{
  "n_layer": 9,
  "d_model": 128,
  "n_head": 4,
  "n_kv_head": 1,
  "head_dim": 32,
  "d_mlp": 448,
  "vocab_size": 8192,
  "activation": "quick_gelu",
  "norm": "layernorm",
  "norm_place": "pre",
  "norm_eps": 1e-06,
  "positions": "rope",
  "rope_base": 10000.0,
  "rope_fraction": 1.0,
  "qk_norm": false,
  "attn_scale": 0.177,
  "bias": "none",
  "tie_embeddings": true,
  "parallel_block": true,
  "init": "normal",
  "init_std_qkv": 0.0469,
  "init_std_o": 0.0111,
  "init_std_up": 0.0469,
  "init_std_down": 0.00591,
  "optimizer": "adamw",
  "lr": 0.00467,
  "beta1": 0.95,
  "beta2": 0.95,
  "weight_decay": 0.041,
  "lr_head": 0.0146,
  "warmup_steps": 336,
  "schedule": "wsd",
  "decay_fraction": 0.715,
  "decay_shape": "linear",
  "final_lr_fraction": 0.0,
  "batch_tokens": 32768,
  "seq_len": 1024,
  "doc_mask": true,
  "train_tokens": 158500000,
  "steps": 4838,
  "dataset": "wikipedia_en"
}
Each number is 128 + 24 x the weight over the matrix's rms, rounded and kept within 0 to 255. Layers, rows and columns count from 0. Numbers have three digits each.

# up: layer 4 MLP up, 448x128, rms 0.186, rows 423-447, columns 96-127
# down: layer 4 MLP down (transposed), 448x128, rms 0.18, rows 423-447, columns 96-127
up423:158118133128130152132111145156106139120142144135170137117104133143160122148134140111158173105152
down423:102141125139128161112127121098104125130123164146147126125117121124157121130121132124104171090146
up424:139137137106070128142104124150139129147081140071165119090118119183181107172166169145128122141142
down424:129144156137123126082159108104110139163128121089168126088107118162164120149134147122134082179102
up425:085154126147114173110124116120148172129136136144218108058120079131103091127092154103117121122091
down425:157133155152098159077112140114097107117149172117122197169115134135159106127171172138110136156085
up426:130161157093086130126118123110109086141154124149138114104140147119179119146118104146139138120156
down426:122141136128097157100106139122093121125104133140154119117109148116172136112118153137139141103152
up427:129118142120103130119176113099101147129130138128115156128093087134122085207147119180110162144135
down427:130162110169103089152091115110125113145107137128094124125161175132122184100130105148139134131160
up428:077109143109095172157178094132118115141129186104109152150113067164120148161137079102119111135134
down428:059097179173171140154090080138120143101113125148131102100087129129162139138167117175094083137157
up429:148139136120102156097112120085117103138128123158147106089111110180161120136135137132116118108136
down429:114137147121111134102117132098115112148123131173139129133069133138126131111127133168113134107131
up430:108167117160131153113146133055143114123145121128203126078160108113108083124140123133125115128159
down430:086139104171108084174098165167111156124143179129094126153140118139139115086154133136128088160121
up431:115060171116082108086158084114136152133151104127157117136140136144130099130173141136104166160111
down431:155105129159139154126116126109100119122104159143115140086075106065161147146091149134110161140156
up432:161144140141087089148122107141125117151114127082149115095119128115145132118124081144150134070104
down432:115098153109145148113136132115175174135126117121125140148126148153133145122145123153128101159143
up433:132166092132136132129144136121123159153131132147136141120101136128115128172102086122127141089150
down433:143127116097138125131145135132109151138121136127121119148144131136115123128145118140131105113098
up434:092146119124125160102150131102097123136149101157153149160139118139137130107115112107100120143096
down434:121079146148118132118116137139109161154122111074072159139108092134115123136128160133128146112082
up435:083103146104108214115111124118137142104099130119120116134131161138130139151092154094080128151118
down435:126124096152123066178174133126098121158138124115143144138116117119132114121158090166119136092101
up436:137129160139102131146128151132112152095125167169119159130125113132148141156081155126084146097122
down436:127089138155106181130092116150098112111123105145074153131163143133138111121137130115138107163149
up437:083131093081119182149129065107106107130138169077156155168105130136106106132139140124141126128104
down437:124108094108178154118120158142094130164175124152138140127055157109126144111122115114134101123146
up438:140169115137111121158134143115109146132147148149132118100134118107087105140100157105150112103124
down438:091174099127093183140114096139144149160163105140104148138125132168174140107144159151147087123129
up439:124136125184079111147146128133129135132059136156132094149096109117127097124123154071116182129151
down439:142191110099085121138124169170144148121175133064109133143147144142130121101147135116137093132109
up440:147086083120078140145118101112128144091132102119122137156118149187153154183109096132158207083133
down440:146139125138148127120149043153211118122126112170096112081147131173146107138113167111137136138144
up441:134107178141145156137158107132147135156144147131155114095092049113115136176122151137146149136115
down441:154114138138105126144099071136104173138115169152096148151154134139128126137155105153096153110110
up442:080102133154093124133128114137143093163091105083151150099127127135154141154142127124160136157114
down442:115132115136135076138147135099129129127130123154142143131148136092121112115120123154113158132135
up443:099121145094104159117137133104133128131183144150172095114139125200171133133117114061079127155134
down443:100138148129111095189106098125108145156119130139124125155140127164129125134104114135159119113150
up444:144171117121084141163129099114104161113161141127172097118081100126111100115105102110092186121146
down444:118139084113119171101116125063127160125124147055130101126131159076145157092121161099156138144138
up445:130160081100108157193099100136079072131165161101163105142115132135130131175156151142135111085119
down445:112095179135131088106117093068147127097111110133130150096137106169184156107137144089101106126102
up446:156153112159120183086147136114132121133095108152147115110143135140122136138121134143142123162165
down446:128130144149085112163134133072148159116125141148119107142113122121136121077141113147151115141139
up447:159080186141146116118157144124147130127170133125123176118131099148117091126177134167099179127119
down447:088124203173114118119149130116160130085079153106101143129115138137114161152141082122139133125132